Each number is 200 + 30 x the weight over its row's rms, rounded and kept within 0 to 999. Layers, rows and columns count from 0. The size before them is the row's rms in percent of the matrix's.

# layer 8 MLP down (transposed), 1280x320, rms 0.109, rows 713-730, columns 80-119
105,173,226,224,166,213,197,177,164,256,194,209,255,255,228,181,163,174,169,198,190,175,193,266,242,140,253,185,196,201,207,183,181,188,176,196,179,224,240,222,167
098,203,176,169,217,180,179,276,177,182,184,202,198,209,193,235,224,234,241,213,220,209,193,177,169,149,148,233,153,261,190,228,208,240,147,217,180,157,198,191,150
097,205,192,242,212,199,245,212,175,169,178,201,212,200,189,214,154,144,196,260,156,190,207,195,173,224,186,235,172,213,194,209,219,222,202,155,244,208,182,171,199
091,247,164,226,173,189,195,184,248,153,171,171,197,205,271,204,230,221,200,236,130,190,197,168,176,226,203,146,182,169,226,211,150,207,221,212,224,151,145,212,277
100,187,190,190,198,216,194,211,139,197,214,250,166,220,237,150,223,185,172,227,149,161,144,113,167,187,205,233,214,214,222,194,257,231,138,217,241,264,167,212,208
101,215,227,153,218,213,190,120,221,204,240,205,191,195,201,162,200,233,205,190,174,215,239,178,181,202,203,232,200,189,253,222,183,173,251,191,170,186,200,206,263
092,194,221,213,219,224,187,251,214,192,196,218,173,180,159,206,199,191,227,242,211,212,230,182,215,206,202,180,206,233,193,214,197,161,252,258,243,169,171,262,160
107,168,145,243,156,201,197,181,189,192,177,250,178,205,250,247,243,236,196,208,199,202,248,203,211,199,150,154,235,243,218,207,253,198,173,188,162,189,226,194,233
098,287,199,207,199,181,209,226,225,239,285,225,151,220,227,241,173,225,226,181,163,219,186,155,200,142,165,133,216,246,212,232,178,221,217,193,198,228,199,187,240
104,187,172,244,209,196,199,235,178,204,160,188,221,203,213,164,231,209,252,172,211,207,184,213,259,168,208,149,222,181,174,132,196,172,193,231,231,244,223,174,234
094,175,239,221,229,185,175,239,209,199,177,217,224,235,206,232,195,191,215,222,212,263,179,163,223,263,216,218,203,219,178,169,229,151,202,252,147,211,193,221,274
100,226,278,213,220,214,244,194,194,206,178,170,189,125,186,176,165,242,208,186,195,242,170,229,239,183,203,201,218,225,204,164,176,178,213,200,173,151,187,213,153
094,210,144,174,219,196,160,249,171,205,232,207,227,190,174,182,198,220,170,193,188,219,191,184,211,164,243,199,188,227,199,216,181,175,168,195,205,257,191,209,214
099,196,223,165,224,170,240,159,217,204,161,235,185,190,186,236,204,159,181,249,208,155,185,170,220,234,195,220,224,252,193,226,246,238,237,181,182,225,236,230,217
101,219,164,176,173,171,253,176,236,248,183,234,235,193,176,187,159,182,236,258,209,200,204,257,203,171,226,190,209,199,252,236,164,196,206,230,149,193,234,187,246
101,212,186,194,231,210,165,179,172,189,172,179,206,170,203,220,215,163,191,247,209,122,229,192,215,145,208,177,231,212,227,245,179,212,175,188,266,195,185,162,170
093,203,174,255,208,196,212,205,192,184,189,249,163,186,147,130,201,199,197,172,191,178,198,236,122,241,143,205,203,193,186,188,201,178,180,218,192,248,187,177,248
101,214,137,228,190,160,173,206,200,184,150,232,223,188,194,242,209,145,177,208,172,236,243,206,228,194,262,117,149,197,217,174,170,195,206,164,181,230,201,190,166
# layer 8 MLP up, 1280x320, rms 0.112, rows 714-730, columns 80-119
097,204,127,220,160,185,170,166,243,170,196,213,209,168,230,177,223,190,157,262,168,185,135,229,144,198,174,187,215,146,206,215,253,182,185,183,219,210,197,176,217
103,211,193,164,234,219,228,232,205,209,185,246,172,224,216,181,173,188,178,162,192,195,229,222,179,223,175,213,211,120,182,213,271,249,232,231,214,174,218,180,167
094,165,238,151,192,199,223,184,171,212,205,232,198,170,207,167,172,228,253,262,206,189,194,214,182,221,239,221,250,261,198,125,227,184,270,194,164,160,185,246,219
102,160,166,211,202,175,225,223,227,230,139,181,182,220,215,225,213,242,243,185,253,194,131,205,186,169,197,147,218,194,200,229,214,231,193,202,154,248,218,210,185
105,185,161,155,185,203,223,165,251,280,192,161,233,204,222,239,230,224,218,198,193,178,212,218,206,161,200,164,214,189,288,216,188,141,213,194,198,204,201,193,202
099,234,126,229,133,188,147,223,176,231,206,189,188,200,257,206,187,209,195,163,194,135,155,176,230,146,189,211,224,205,179,175,210,187,268,190,198,187,279,152,143
104,230,186,228,155,204,138,207,170,227,189,231,203,223,231,140,149,234,256,198,166,219,162,206,193,168,215,185,200,144,241,221,299,184,180,253,228,249,191,191,199
106,187,199,197,195,229,196,177,193,237,221,221,175,192,163,199,256,159,189,241,185,148,224,144,188,216,238,204,244,179,208,241,150,191,158,218,241,202,179,204,116
109,184,194,215,167,198,248,174,169,144,153,201,223,166,180,142,217,226,169,163,191,210,192,188,249,172,213,179,228,166,173,178,224,178,191,204,213,235,252,147,215
095,169,201,165,172,137,183,158,185,232,224,158,183,186,181,202,198,147,204,184,196,222,189,188,169,158,174,179,167,192,158,280,256,217,207,212,183,223,210,252,193
104,204,182,158,173,186,241,176,234,163,207,173,252,199,199,222,183,219,211,173,181,193,213,185,179,262,213,206,170,221,182,219,240,187,203,176,202,173,195,258,154
095,227,218,216,159,212,175,199,213,137,163,233,187,207,165,151,210,220,261,183,135,239,171,160,226,231,138,188,209,212,187,222,206,219,227,204,209,234,202,190,209
101,257,166,227,182,206,233,161,175,224,264,128,175,212,165,190,208,229,145,250,149,211,210,177,236,141,158,224,202,196,252,200,197,235,201,191,227,171,213,185,256
106,189,229,235,209,171,187,171,191,184,213,214,153,241,201,160,193,181,174,207,189,206,246,247,245,135,239,189,235,213,249,227,154,200,218,165,225,252,211,197,197
105,192,173,192,200,210,262,129,202,199,168,190,190,199,213,221,152,237,215,233,159,172,232,230,180,180,181,207,221,212,182,250,205,224,187,203,135,179,229,209,196
096,191,228,223,216,219,185,175,156,173,220,199,207,249,209,218,192,202,224,132,189,250,204,201,172,240,156,207,214,187,239,242,234,243,192,189,206,180,224,221,218
096,172,195,255,249,258,178,205,197,173,202,218,206,199,211,211,162,193,203,206,204,200,258,196,140,183,190,198,196,193,182,190,237,194,217,189,185,216,143,206,234